From a checkpoint of a small transformer trained on Wikipedia.
Size: 11 layers, width 96, 2 heads of 32, MLP 256 SwiGLU, vocabulary 8192, 2.66M parameters.
Architecture: RMSNorm before each block, no biases in attention or MLP, untied embeddings.
Each number is 200 + 30 x the weight over its row's rms, rounded and kept within 0 to 999. Layers, rows and columns count from 0. The size before them is the row's rms in percent of the matrix's.

# layer 3 MLP gate, 256x96, rms 0.17, rows 169-193, columns 0-95
098,194,176,250,202,200,216,189,190,219,236,229,170,156,252,165,236,195,205,215,182,179,211,172,217,217,195,165,273,238,205,186,180,174,260,238,183,253,221,185,219,205,172,244,201,191,173,242,206,212,176,207,228,197,196,187,204,223,216,203,219,148,177,230,169,150,283,229,167,164,198,215,205,262,233,179,213,212,232,206,136,213,158,160,187,198,223,198,135,209,222,239,197,189,142,200,187
098,172,181,265,238,217,246,199,206,237,200,192,237,178,204,158,233,209,194,212,168,209,186,168,214,140,199,187,246,180,158,227,185,184,216,218,150,176,242,161,196,231,231,166,203,196,192,214,204,202,185,142,258,175,230,209,129,203,176,218,170,229,165,210,156,162,250,153,172,174,233,194,215,228,217,227,206,219,220,250,205,213,239,180,177,170,158,199,156,189,198,157,198,188,171,160,255
112,218,182,219,228,231,182,225,175,205,183,207,201,222,217,177,224,182,220,141,158,194,200,177,133,213,160,140,200,166,176,185,222,232,170,188,241,181,169,145,186,175,184,197,233,147,267,153,197,192,252,190,216,150,166,165,184,200,192,236,166,188,231,210,250,240,172,185,170,256,200,185,187,192,166,196,232,187,181,191,155,225,181,244,133,211,228,215,178,194,214,234,219,198,211,261,197
106,193,196,211,270,266,214,215,173,178,219,224,242,221,185,228,138,189,191,167,186,185,239,197,249,233,223,169,155,259,141,218,195,195,202,209,197,199,228,209,235,194,220,168,229,250,223,173,207,258,166,178,204,198,251,177,205,204,223,207,189,174,193,157,250,186,168,152,244,230,238,157,245,224,219,218,197,245,202,203,225,208,216,182,217,219,228,188,181,195,148,143,243,181,189,190,174
098,202,203,152,198,187,236,194,212,164,189,201,175,260,166,186,200,197,169,150,214,210,211,216,183,191,224,201,178,164,185,179,181,238,214,209,118,204,154,188,232,250,207,194,237,184,173,206,200,244,233,189,217,121,229,220,230,223,189,168,156,257,204,217,206,189,136,184,227,211,223,142,221,194,165,209,271,225,173,232,217,243,206,200,226,148,201,194,149,191,253,194,241,183,198,184,205
106,249,198,262,198,231,169,200,191,162,149,161,188,180,260,221,185,192,177,261,219,136,196,215,125,183,217,196,202,224,235,188,188,223,243,199,189,214,225,241,223,235,201,180,204,163,129,182,249,196,118,175,204,231,198,204,230,165,190,176,175,202,189,157,206,202,205,209,200,219,178,220,160,193,213,238,201,185,194,186,208,128,189,226,182,219,203,176,219,170,209,206,214,134,196,181,242
097,221,251,179,202,174,229,188,219,136,202,257,161,173,195,143,173,193,217,193,187,188,181,238,164,167,134,208,244,190,142,169,247,184,180,186,243,182,235,186,177,180,250,191,222,241,217,207,157,213,153,179,206,179,194,174,165,241,154,184,230,181,177,221,211,178,256,218,192,195,162,192,167,236,143,193,218,190,145,160,210,223,182,216,205,197,246,200,200,178,216,228,167,178,151,181,194
089,186,197,235,211,182,229,183,150,188,232,209,217,178,193,201,244,185,201,236,212,209,212,205,257,205,153,229,152,162,150,169,179,211,142,136,215,172,166,225,141,164,176,145,220,220,197,209,218,253,172,152,147,215,216,194,210,187,167,169,184,186,181,185,196,189,210,243,218,144,217,176,165,255,198,222,163,204,210,274,216,235,153,180,217,191,191,243,194,224,192,225,198,211,236,214,234
089,162,184,246,210,193,200,259,172,259,235,190,171,194,226,179,231,197,206,190,149,208,186,231,215,212,212,184,194,149,168,182,260,201,192,230,248,213,252,242,186,240,166,200,194,227,237,250,230,226,212,171,184,170,209,272,206,193,194,214,258,180,194,216,217,174,240,224,202,205,213,196,181,220,155,236,238,128,244,161,195,187,204,148,211,243,220,215,143,208,189,191,214,182,154,214,217
093,180,153,180,174,207,221,151,186,257,208,234,196,221,190,282,182,202,204,237,202,199,176,234,200,245,148,183,223,229,227,209,262,177,184,224,160,194,169,147,244,211,171,187,165,179,188,209,217,171,268,187,243,232,185,234,170,220,216,183,252,205,186,171,216,202,204,188,119,229,227,166,201,233,202,208,163,228,211,180,164,256,172,202,220,239,202,205,201,208,194,191,196,215,182,255,237
107,172,208,194,172,198,172,198,165,217,198,210,215,196,261,217,269,176,189,213,206,183,136,200,203,220,182,222,227,219,234,192,241,169,225,225,176,242,228,183,192,168,167,204,188,192,191,217,204,196,236,191,192,243,211,237,120,231,204,231,141,191,208,167,167,217,192,207,171,226,188,171,210,181,216,223,251,243,188,217,158,226,133,214,218,145,244,229,230,217,158,246,164,220,125,204,227
094,214,225,231,165,188,189,210,241,166,167,205,202,188,189,213,223,225,207,243,206,217,190,275,177,231,161,214,217,190,156,216,158,210,249,172,197,189,148,179,212,233,210,221,176,186,181,183,133,205,222,145,162,239,164,199,241,204,151,217,238,218,207,202,239,150,199,180,200,204,173,201,206,144,130,178,186,232,164,207,218,156,247,179,145,195,207,189,206,112,190,195,232,205,192,214,218
093,208,204,251,198,271,218,143,266,181,164,212,210,229,159,184,245,228,195,225,175,193,225,209,195,198,208,230,216,136,150,211,181,198,221,191,221,254,215,144,209,214,207,187,207,180,251,211,189,142,185,169,227,159,175,229,196,190,199,177,218,154,177,198,211,182,195,229,227,195,269,214,229,237,171,239,176,202,250,172,205,170,280,167,168,222,187,200,187,181,188,226,210,224,206,152,192
113,144,173,143,192,182,185,246,191,223,257,166,155,217,204,191,203,168,143,286,187,246,186,251,193,195,229,224,225,183,185,174,221,248,208,185,220,243,166,209,213,165,221,197,181,195,270,222,170,228,211,192,221,177,244,166,174,232,225,223,163,208,215,217,214,192,208,190,212,195,286,236,206,223,235,239,224,190,176,208,177,218,167,233,208,213,176,165,220,204,165,217,243,208,204,226,218
096,249,210,158,188,149,184,228,183,169,236,219,198,210,168,166,163,203,196,172,201,201,197,199,175,201,237,282,227,166,231,221,196,160,196,156,194,228,233,162,181,190,215,188,180,172,182,201,201,204,203,174,162,210,198,195,158,255,166,214,290,232,212,207,251,194,140,183,220,161,207,195,240,218,226,242,181,252,169,172,266,219,177,231,205,187,222,168,203,181,200,160,240,165,199,191,241
106,244,148,184,259,235,196,188,216,211,236,222,258,268,167,173,167,164,131,239,188,236,218,207,250,196,138,173,182,229,214,200,213,195,213,211,192,227,200,143,190,207,209,192,186,164,197,185,233,252,197,205,219,227,178,167,213,192,233,177,152,247,209,216,207,158,219,165,207,164,210,217,130,200,192,198,190,209,172,199,187,213,222,164,221,168,214,215,179,198,247,236,162,153,163,235,224
094,222,201,225,170,206,163,203,170,257,225,179,208,235,164,262,227,190,169,198,198,229,250,218,182,264,163,172,233,207,275,188,163,244,181,186,229,196,205,211,200,199,188,213,191,215,248,195,161,238,162,163,239,218,192,233,183,176,217,207,210,284,227,195,230,218,207,239,203,202,152,228,237,194,237,194,188,203,188,199,276,266,203,214,191,184,196,169,198,233,227,229,151,225,189,196,205
107,221,145,206,248,172,236,205,169,232,168,169,191,224,191,162,236,184,131,210,249,234,174,177,143,203,145,205,186,175,183,194,191,223,221,206,151,201,176,213,207,257,203,178,233,175,250,148,233,238,199,194,237,239,183,206,181,193,199,202,204,239,250,181,195,231,179,153,178,212,216,163,211,209,208,156,160,234,243,201,208,238,212,217,203,165,225,212,179,210,135,196,245,184,251,179,164
093,191,268,253,187,198,194,275,205,222,229,202,185,227,188,232,220,149,189,197,180,239,176,223,190,172,177,195,185,198,244,199,221,169,174,206,236,189,164,201,184,184,178,219,246,178,208,164,220,237,203,190,161,233,203,172,215,210,183,223,177,166,174,146,211,269,145,216,220,161,211,182,175,204,130,217,234,200,140,150,206,225,263,242,217,183,180,190,196,168,214,240,200,234,242,220,224
086,255,205,203,159,228,194,231,160,206,172,187,172,193,242,228,194,152,158,206,184,158,241,240,178,162,206,190,199,239,190,167,211,135,132,251,182,224,196,211,180,236,255,174,200,213,194,271,216,272,199,198,147,187,181,223,201,222,205,252,196,171,222,147,179,193,170,219,201,175,194,248,221,166,236,193,193,201,225,167,229,224,233,189,190,203,155,234,218,170,221,220,156,207,199,218,188
095,180,252,224,211,192,152,190,230,213,235,192,170,198,198,204,203,215,223,201,241,200,213,216,212,230,263,272,194,152,208,230,251,215,168,216,184,198,228,247,232,232,198,280,201,224,242,150,206,224,249,182,231,178,182,217,153,184,180,141,170,193,204,186,198,198,162,197,221,169,163,187,251,158,192,200,154,241,238,214,234,211,248,193,184,228,170,184,206,142,229,192,213,197,163,185,169
086,183,186,206,234,203,220,177,231,194,189,230,206,199,244,198,191,198,211,214,206,196,156,180,169,183,219,231,232,267,245,178,177,192,151,221,183,198,250,176,207,187,214,179,223,245,163,243,203,228,178,215,218,209,173,236,129,173,199,240,146,181,182,190,126,210,237,182,233,195,155,172,273,208,202,233,204,201,242,162,271,201,191,191,195,128,245,186,207,192,206,214,246,182,195,164,183
096,219,164,182,189,219,236,189,205,211,224,203,206,199,171,243,162,211,188,204,178,210,166,142,204,170,212,185,237,205,263,217,234,186,216,216,194,225,203,212,190,285,192,229,129,202,152,224,253,165,183,202,197,178,187,114,138,194,209,182,201,162,197,199,228,136,207,201,174,190,186,229,222,182,223,184,218,191,186,200,240,208,215,248,241,188,180,198,200,226,191,208,202,137,150,212,273
105,182,233,207,209,242,213,274,231,209,203,215,235,219,171,212,213,185,185,213,160,183,234,168,201,136,232,206,182,198,197,256,250,219,143,193,183,217,161,230,221,233,200,213,241,232,267,241,172,239,227,171,202,192,152,197,218,207,182,198,197,240,175,217,202,223,182,209,232,265,213,210,189,157,203,242,210,226,165,170,192,200,217,187,172,183,218,247,195,88,178,181,212,202,215,194,201
102,198,178,213,181,208,251,141,255,233,163,188,130,172,230,208,238,161,180,180,212,209,229,218,219,218,167,253,218,226,246,154,233,234,230,194,223,215,168,249,245,210,184,164,209,190,142,275,258,226,169,221,185,147,212,197,166,230,236,206,171,205,171,199,202,176,213,262,194,192,215,182,180,231,212,215,223,150,222,194,200,184,183,196,227,229,209,234,191,162,203,217,211,178,163,196,181
# layer 3 MLP up, 256x96, rms 0.161, rows 169-192, columns 0-95
111,223,279,192,174,182,207,196,214,196,234,254,185,201,178,201,267,236,159,256,180,245,147,208,204,210,142,187,194,171,224,149,210,198,212,166,229,211,257,237,165,238,199,154,180,216,192,184,193,228,213,199,156,188,221,212,235,187,230,191,184,253,217,178,230,260,227,246,217,215,245,166,194,197,202,168,248,174,204,181,205,254,221,202,161,169,170,229,226,209,164,179,194,211,184,220,230
101,172,218,147,174,178,189,233,195,158,210,219,159,186,200,195,178,191,139,192,191,142,227,211,206,167,171,209,162,221,181,168,204,177,176,235,228,212,198,215,232,176,214,243,253,194,176,230,216,162,162,228,175,231,245,228,179,193,214,156,194,199,169,209,201,211,151,210,151,203,192,209,231,132,235,239,186,193,203,181,211,170,189,175,182,217,222,148,264,282,210,177,169,258,242,184,171
103,183,303,233,196,129,217,197,179,198,181,223,193,165,210,196,212,169,197,175,180,198,136,191,209,188,162,213,290,183,210,175,214,190,206,222,231,156,201,226,191,173,197,250,148,197,166,216,209,248,222,174,172,237,185,182,207,162,182,253,186,197,232,207,224,196,207,187,221,172,193,229,152,264,180,208,213,185,193,173,194,199,127,204,197,195,184,231,186,213,177,159,184,233,238,155,210
098,226,168,161,209,237,213,189,215,174,248,192,242,223,185,207,183,222,172,216,230,192,223,170,139,207,194,161,197,148,250,184,232,210,207,205,220,234,197,126,178,238,180,187,221,189,217,191,207,240,186,225,234,225,176,215,175,175,221,274,221,155,187,255,170,205,195,242,179,206,218,156,283,191,221,176,221,194,192,267,176,218,236,180,201,213,147,176,246,219,215,201,191,176,146,211,200
105,164,201,200,158,206,216,230,184,184,212,188,218,227,182,184,218,174,187,197,188,192,240,190,188,172,218,239,262,225,156,195,249,228,245,150,164,179,142,191,244,215,223,228,247,182,187,141,173,210,197,223,190,167,162,182,260,245,197,170,195,222,164,174,235,183,175,217,256,184,237,209,177,202,162,170,237,156,129,228,177,228,198,163,238,191,155,167,162,193,238,224,208,205,176,225,205
106,184,244,218,238,222,215,121,194,196,162,198,207,217,194,222,238,213,170,248,212,172,223,244,218,184,186,188,188,276,226,208,213,150,194,206,188,209,199,171,207,170,250,186,205,196,216,224,243,134,178,141,186,215,240,181,270,192,189,183,196,190,192,220,198,246,184,140,217,172,189,247,228,179,162,210,192,197,177,205,205,188,191,188,244,146,214,244,235,159,166,164,226,149,212,203,239
090,228,193,219,192,151,189,201,223,223,208,210,242,220,203,182,217,169,183,242,171,212,150,179,186,208,221,174,237,273,233,208,186,241,149,191,201,180,264,182,176,222,204,177,209,173,225,216,229,200,194,186,264,234,202,239,203,215,184,126,216,262,176,143,209,206,221,202,172,203,161,215,241,272,212,194,238,225,202,200,257,231,184,198,216,203,198,205,211,198,180,190,254,185,265,154,170
082,216,236,188,233,188,193,178,233,183,204,187,171,167,175,214,186,226,215,205,191,223,188,183,232,237,181,187,184,214,200,124,230,164,175,178,234,226,170,211,155,166,239,190,216,214,259,97,231,189,161,187,122,253,199,174,197,218,210,214,221,241,220,229,232,175,226,216,193,149,191,187,163,169,191,217,220,194,223,182,170,217,250,226,193,162,202,198,212,185,201,249,227,240,268,196,177
106,241,252,169,197,122,197,214,189,136,227,201,204,166,193,159,180,161,205,185,218,207,226,170,240,209,186,268,160,191,176,218,158,191,217,204,190,164,145,170,202,243,248,182,217,182,190,176,201,191,161,227,184,232,205,179,248,185,244,173,179,187,171,192,212,246,166,190,198,212,267,188,207,209,174,167,168,269,193,247,212,193,190,217,183,217,215,169,251,175,235,214,200,188,155,158,182
104,191,202,201,187,157,249,226,234,239,225,165,190,210,219,260,201,270,195,201,165,182,105,223,234,229,218,198,178,165,197,215,186,227,182,194,198,186,155,217,192,149,220,231,169,154,188,177,152,207,201,173,161,194,219,188,206,202,236,224,199,207,237,233,232,154,217,153,256,235,233,210,167,203,160,190,235,225,195,201,239,184,173,170,184,219,215,234,187,154,202,223,213,145,155,159,207
102,221,234,186,220,200,244,182,186,224,206,241,235,162,185,176,207,179,209,148,222,176,237,192,160,275,241,198,203,174,242,283,197,222,178,221,211,176,177,170,193,204,182,254,273,109,233,192,247,244,194,194,210,197,211,179,195,182,196,220,176,217,214,167,204,198,180,169,173,239,166,199,187,151,232,167,158,173,228,183,187,183,174,231,211,214,200,134,166,183,201,192,217,200,192,224,219
096,260,204,227,212,202,228,176,242,181,194,193,201,151,203,211,166,175,198,220,225,157,214,240,210,233,176,223,228,175,233,180,229,186,244,227,264,246,172,243,200,281,196,218,186,248,181,202,157,225,176,188,156,138,211,218,202,206,242,155,204,205,223,176,224,154,183,210,186,205,183,214,255,192,186,155,247,179,169,165,208,188,206,229,179,183,193,193,254,154,258,238,197,231,211,197,229
098,195,179,160,159,208,194,242,158,190,173,210,208,208,168,186,196,194,179,199,193,129,207,217,165,173,159,206,227,183,206,224,286,211,234,280,161,247,196,223,174,206,247,130,226,169,205,202,217,194,232,258,181,202,195,251,269,218,168,184,213,165,149,207,232,197,245,201,182,190,220,163,213,181,232,185,215,189,208,209,149,190,207,166,200,204,198,206,202,191,199,260,157,204,226,213,223
101,223,240,176,242,194,190,222,154,189,180,191,171,221,234,187,226,128,218,238,211,224,189,230,189,168,189,173,163,202,221,201,217,175,217,199,141,194,233,156,221,190,225,199,211,227,187,147,268,162,185,158,147,200,189,183,211,268,181,193,160,241,209,209,214,238,159,204,166,163,234,206,235,212,178,218,233,236,200,149,235,261,229,245,164,220,170,169,210,255,198,189,224,219,186,202,193
101,239,249,235,174,187,226,221,205,174,168,229,172,229,209,174,173,216,166,192,208,226,205,177,160,171,196,249,148,177,261,257,189,115,226,184,154,243,219,180,198,203,184,209,222,162,202,215,187,194,192,206,177,210,163,183,197,199,223,242,165,222,298,213,187,170,161,148,218,183,216,217,216,182,233,159,165,186,224,184,237,245,157,219,183,165,180,169,237,192,196,183,198,215,201,202,234
100,197,188,156,194,232,208,225,189,210,266,225,224,202,204,177,189,193,176,195,222,185,203,116,217,173,166,193,182,213,182,130,232,152,198,211,173,204,228,120,173,265,220,214,209,184,148,167,222,186,158,149,155,248,164,214,191,227,234,121,189,195,204,198,153,189,198,177,212,187,239,184,195,211,220,221,227,210,233,205,194,224,168,212,223,180,250,174,192,184,185,182,210,166,159,171,166
093,204,213,215,257,192,263,176,183,203,216,221,197,190,189,182,225,167,163,237,179,221,159,187,158,194,163,256,228,191,201,215,170,166,216,220,163,212,233,208,190,228,227,185,194,183,145,181,184,187,205,219,205,174,275,227,207,204,253,224,135,184,211,229,179,152,253,192,157,144,211,203,232,181,193,188,216,190,251,184,158,213,210,138,113,180,216,229,202,164,208,205,215,183,245,189,201
098,193,207,230,216,182,131,229,208,195,203,219,173,223,155,215,215,176,191,232,250,192,240,223,208,245,142,176,139,202,173,192,220,224,204,189,256,213,235,160,181,167,136,224,241,153,181,210,147,231,203,237,177,137,184,210,208,202,223,134,198,188,201,188,198,166,234,164,204,149,213,192,190,169,173,167,214,158,180,195,185,203,216,191,190,146,191,154,227,178,188,229,201,225,179,207,266
096,178,221,205,237,230,163,196,203,232,181,201,209,212,155,238,155,225,142,182,203,226,161,257,200,189,145,245,230,199,228,198,186,224,171,194,185,223,215,187,210,134,212,243,221,161,169,223,235,176,162,181,184,245,206,221,187,187,154,208,171,190,226,224,242,208,192,236,218,206,185,191,185,235,185,239,195,185,232,156,230,266,202,275,215,153,222,184,209,192,142,201,231,241,204,141,186
089,242,223,226,164,214,206,199,175,162,186,207,203,188,181,241,244,208,206,200,189,208,247,240,244,252,152,179,220,222,170,197,161,139,218,242,177,250,191,192,224,216,226,185,146,236,176,254,192,186,183,179,248,172,238,193,172,209,237,187,214,206,214,217,158,252,209,187,190,171,190,180,139,181,211,187,221,208,205,176,166,171,215,180,196,241,229,229,210,129,175,214,136,152,182,251,179
099,178,184,199,219,201,278,238,209,213,196,212,188,261,146,184,236,210,209,158,196,243,185,229,206,195,202,200,200,202,215,219,215,174,226,193,186,179,172,202,150,212,227,223,238,210,169,214,224,217,172,213,194,200,259,212,184,171,230,212,241,201,220,220,206,201,241,198,236,267,263,196,154,235,217,227,134,226,132,144,188,183,172,196,209,145,167,250,193,221,208,150,195,259,176,204,210
083,218,150,201,215,183,190,215,211,174,180,186,207,175,210,172,199,175,197,211,226,203,121,240,213,224,204,210,211,269,230,156,206,237,156,181,199,163,221,182,169,157,203,202,225,203,205,232,250,228,179,212,185,201,241,256,93,181,165,223,187,194,199,208,170,184,248,202,199,204,223,201,225,187,203,241,176,200,198,195,282,254,222,171,173,166,232,192,230,197,213,162,219,207,142,175,171
094,235,192,188,221,218,202,184,293,166,170,132,178,165,223,186,210,158,210,244,207,167,220,159,191,223,194,200,189,254,206,196,186,192,150,129,242,182,192,204,211,201,138,186,179,217,205,164,239,170,209,172,211,233,226,200,202,242,233,202,177,202,173,212,228,142,172,213,156,153,183,159,240,198,195,254,171,208,152,201,196,214,254,223,190,244,190,208,233,162,183,190,204,213,227,206,226
110,212,137,161,207,202,224,238,232,170,226,217,266,173,176,193,206,220,216,233,196,232,213,235,208,209,232,181,191,191,183,215,166,173,214,253,209,177,188,192,189,228,180,201,223,196,187,227,229,249,215,179,196,177,231,224,224,231,215,195,171,277,235,174,154,199,198,143,221,180,235,194,162,252,210,191,120,226,196,172,201,206,239,237,259,201,236,168,198,234,199,158,228,272,165,192,183
# layer 3 MLP down (transposed), 256x96, rms 0.15, rows 169-192, columns 0-95
103,218,161,188,207,232,229,208,234,180,169,180,175,261,252,234,194,107,259,158,181,172,195,188,186,232,212,207,251,201,186,267,202,205,235,227,186,218,202,233,222,191,213,252,197,145,161,231,192,253,182,206,157,197,177,180,232,223,209,208,253,173,179,228,224,196,225,150,178,195,179,197,201,192,182,253,205,225,195,236,162,203,208,189,198,233,231,208,165,191,220,227,237,173,139,225,193
098,229,202,245,196,188,236,192,161,199,193,222,192,184,190,142,175,202,193,197,229,144,199,186,176,182,236,247,181,244,209,169,181,217,218,211,159,189,271,152,201,214,195,198,186,197,208,186,154,219,170,189,187,207,284,200,180,243,254,187,149,176,222,190,225,187,187,200,199,170,251,262,170,238,208,182,234,205,227,242,177,215,171,178,206,200,236,178,220,117,235,181,161,184,166,185,155
103,183,206,136,225,185,244,165,167,224,198,196,206,199,191,250,177,158,210,188,203,265,187,206,180,219,243,232,232,237,146,195,147,184,175,227,168,121,171,222,214,227,210,188,196,203,232,177,165,198,237,156,219,206,290,185,197,196,198,238,197,179,198,157,211,199,220,202,184,280,213,135,168,225,214,186,181,214,146,173,175,191,209,215,183,208,201,235,188,201,189,213,232,209,226,244,178
103,184,189,205,242,189,160,259,196,216,235,211,233,168,190,191,190,269,231,210,217,217,111,217,198,228,216,230,201,248,248,220,193,169,191,182,240,208,151,239,256,200,130,181,206,181,183,226,194,192,196,200,187,204,224,192,223,166,226,189,198,219,202,185,235,172,254,238,149,248,182,261,198,219,195,240,250,200,225,208,184,192,177,194,242,219,196,242,179,228,191,145,220,213,237,195,231
098,175,200,186,183,223,188,218,196,201,200,228,294,203,229,210,206,231,236,209,194,194,180,215,224,201,180,142,216,191,178,213,225,197,162,242,218,219,254,171,196,173,210,175,198,255,257,231,188,148,203,209,213,211,194,191,205,164,179,197,223,198,220,225,131,245,270,224,147,230,139,240,183,211,177,215,138,263,201,199,186,202,232,227,198,216,231,201,245,251,195,173,241,227,206,199,184
105,242,188,214,163,203,174,191,294,204,227,270,186,197,199,201,221,192,165,235,149,216,178,221,144,154,196,179,211,161,200,200,191,187,173,157,183,169,191,204,218,202,160,150,216,235,193,167,153,173,235,274,169,177,248,211,181,221,177,194,190,223,193,164,209,214,229,185,259,189,183,219,218,202,179,172,161,233,221,201,252,214,171,180,162,248,231,181,177,192,195,234,180,224,191,205,258
097,225,206,224,204,205,204,235,160,266,228,185,252,210,196,233,220,186,185,213,185,221,175,208,220,212,235,193,155,252,257,195,181,216,183,175,212,248,165,201,212,195,195,249,168,122,189,208,227,255,185,201,251,244,199,253,167,191,233,217,168,235,184,193,167,209,163,213,196,231,192,296,227,160,194,241,191,223,219,158,188,177,190,199,202,175,181,162,171,217,205,216,260,208,232,185,196
093,200,153,145,204,221,224,198,193,196,226,179,227,179,131,200,197,211,256,195,191,191,250,208,240,185,148,216,182,176,178,201,195,187,175,174,229,232,228,268,201,140,144,168,175,228,238,253,184,243,154,198,180,185,201,189,211,163,211,166,138,216,220,168,174,197,183,214,229,161,174,217,151,191,233,167,184,227,175,254,214,228,181,138,208,166,168,232,183,177,218,215,216,184,240,203,203
110,191,242,257,244,221,212,162,190,177,229,165,181,200,214,192,206,264,196,251,204,220,120,214,233,248,200,220,181,187,196,149,184,197,180,232,190,167,216,224,165,238,189,167,205,196,233,196,220,174,202,187,207,183,190,218,197,228,160,163,205,220,226,188,189,232,116,169,218,204,234,146,194,255,131,224,166,221,193,191,155,203,175,225,213,239,203,214,197,203,214,146,178,128,193,204,193
101,181,202,201,225,164,199,233,196,116,178,170,291,165,171,186,180,191,225,201,188,192,222,168,215,185,159,206,203,207,189,187,224,209,228,168,231,236,214,196,178,212,165,168,209,199,179,233,204,230,186,246,206,195,196,199,181,203,140,195,183,223,146,216,122,204,224,205,158,147,154,171,236,169,238,187,231,208,236,225,188,269,200,215,223,185,206,141,169,241,215,208,231,233,195,243,172
099,180,174,189,182,181,202,173,170,168,195,191,301,203,219,247,186,192,257,245,234,203,167,189,242,188,236,177,229,220,169,150,161,192,149,213,183,208,189,205,211,255,236,194,187,183,203,211,201,171,187,216,220,267,191,176,185,146,260,192,223,198,184,167,187,135,194,185,216,126,188,204,200,185,178,221,196,207,209,174,176,201,164,165,207,199,200,210,266,215,177,220,158,165,150,181,207
095,198,196,225,228,178,200,236,223,219,194,138,181,147,236,202,190,257,256,173,208,143,157,249,183,173,223,206,212,186,183,244,212,182,193,239,214,185,176,149,216,200,208,172,184,245,187,225,225,177,199,208,204,206,187,180,210,189,182,214,226,227,234,209,232,168,252,199,190,182,189,195,220,151,116,167,254,196,193,214,197,168,193,198,159,201,214,98,225,182,179,185,175,233,235,150,185
100,221,177,182,165,198,225,172,238,170,210,258,254,227,228,166,187,175,200,212,198,198,167,221,172,190,136,261,206,160,198,185,172,174,253,206,176,198,228,194,169,143,145,216,201,141,242,192,188,201,191,234,188,223,233,180,231,208,168,226,236,216,169,211,230,206,185,231,214,164,196,137,163,224,184,207,217,140,247,249,203,191,179,205,191,172,179,192,232,234,232,182,172,225,245,186,144
104,192,194,253,139,210,250,226,203,221,219,200,202,169,233,258,241,244,210,209,189,234,166,166,188,209,191,236,210,160,187,201,254,239,156,183,217,189,225,279,199,159,180,217,212,189,216,172,152,203,194,235,204,180,218,181,235,268,213,215,198,155,185,241,193,188,224,205,222,200,238,227,227,203,165,196,224,178,206,246,156,246,231,186,208,200,176,221,235,221,171,141,203,157,214,177,261
105,239,211,184,259,213,166,164,151,229,220,186,228,212,194,234,198,165,292,154,234,213,190,181,235,189,194,237,222,197,219,174,141,223,207,259,185,198,210,205,193,157,204,210,171,220,220,113,230,213,197,224,186,181,240,153,200,181,202,159,197,215,156,224,256,193,292,202,237,216,186,193,185,175,202,215,214,183,190,198,212,186,245,221,181,182,209,223,194,194,234,193,177,179,255,202,204
104,206,171,210,187,170,202,214,223,253,184,192,233,178,217,186,231,258,259,152,201,220,200,231,181,246,216,243,229,177,198,257,161,231,237,179,225,150,189,233,245,121,198,192,185,211,196,215,195,174,219,223,225,145,215,206,180,208,196,249,233,223,174,202,169,212,243,219,219,247,171,163,177,224,188,200,262,205,175,189,232,178,223,231,190,225,178,186,180,205,173,145,229,208,267,166,219
097,159,237,229,162,237,197,201,205,202,168,221,264,185,210,192,227,246,193,227,187,161,173,205,169,213,218,199,174,238,181,214,218,160,241,241,164,248,223,259,157,223,175,203,169,188,194,219,216,151,127,167,218,197,241,232,197,201,230,197,183,216,123,209,201,203,214,160,210,165,202,221,203,258,260,185,173,175,181,236,186,192,202,183,163,203,179,227,175,229,183,238,207,152,203,245,156
099,197,237,199,160,203,217,191,150,169,207,209,194,207,163,173,186,231,182,216,199,199,157,224,203,124,191,201,214,181,234,204,219,170,212,222,237,252,213,218,220,214,188,154,270,132,199,158,251,180,206,235,237,216,218,193,148,243,240,200,242,187,205,215,194,215,202,191,231,237,222,156,140,265,183,199,211,234,231,239,215,218,168,220,161,194,165,245,187,260,227,174,196,213,226,216,184
094,187,196,172,212,244,187,193,159,247,184,164,218,167,144,210,183,216,192,199,258,196,201,201,179,204,178,180,170,189,171,214,212,262,190,242,165,256,237,194,221,140,192,178,204,224,185,217,175,159,207,166,199,197,230,182,191,221,156,111,219,174,186,236,217,181,168,261,133,247,191,221,184,230,243,204,137,186,178,174,215,232,196,190,177,241,224,243,241,206,188,199,228,193,212,180,189
093,173,228,219,277,175,231,144,226,192,222,213,280,198,182,174,252,221,145,159,215,190,181,183,148,185,189,202,227,180,220,226,155,194,219,175,238,199,197,236,211,173,229,204,194,234,219,185,234,155,222,207,197,180,216,196,218,180,179,202,277,238,184,160,220,184,218,144,177,172,189,197,199,176,183,200,191,194,211,184,213,232,154,227,216,215,220,217,217,157,207,265,161,171,196,142,253
101,228,142,193,152,154,199,208,186,150,194,205,159,185,244,188,270,170,171,220,211,257,236,197,202,215,218,232,164,170,229,195,218,215,196,203,165,187,239,219,232,217,203,198,202,202,201,182,202,234,92,210,209,255,201,180,167,206,189,217,191,195,264,181,240,196,201,232,213,210,232,163,192,220,182,175,194,200,138,125,191,190,195,186,237,205,192,249,152,183,207,195,184,203,203,163,243
087,164,157,157,195,223,219,170,214,153,200,235,259,224,240,165,163,184,277,182,166,178,137,216,237,213,145,196,188,224,188,180,174,203,212,248,197,185,159,212,188,189,166,190,199,179,215,173,138,210,172,217,224,178,195,191,220,178,143,177,174,202,197,187,184,222,245,178,202,178,149,232,179,192,206,202,160,174,239,181,209,195,249,218,207,186,269,186,193,210,235,241,207,252,193,250,166
096,137,199,201,166,214,229,153,163,203,219,211,185,207,177,232,193,193,207,221,180,180,177,186,185,161,215,214,278,187,197,191,245,154,225,244,218,210,221,184,220,242,204,160,172,194,167,135,190,183,223,252,160,166,234,201,215,184,196,205,161,170,271,263,185,179,227,184,241,158,175,240,136,223,229,182,187,182,198,210,213,193,253,220,199,211,234,197,201,242,170,204,139,210,193,166,214
107,221,247,238,249,195,167,181,207,231,202,219,134,200,238,186,210,202,142,187,200,183,250,193,168,207,231,243,153,249,193,205,177,214,174,173,185,144,166,208,204,188,218,243,136,218,211,219,156,175,186,192,177,172,178,170,187,168,182,166,225,176,186,239,282,212,203,240,205,185,205,204,175,164,173,236,235,187,222,206,245,157,242,239,146,193,192,196,183,189,157,247,193,202,171,202,228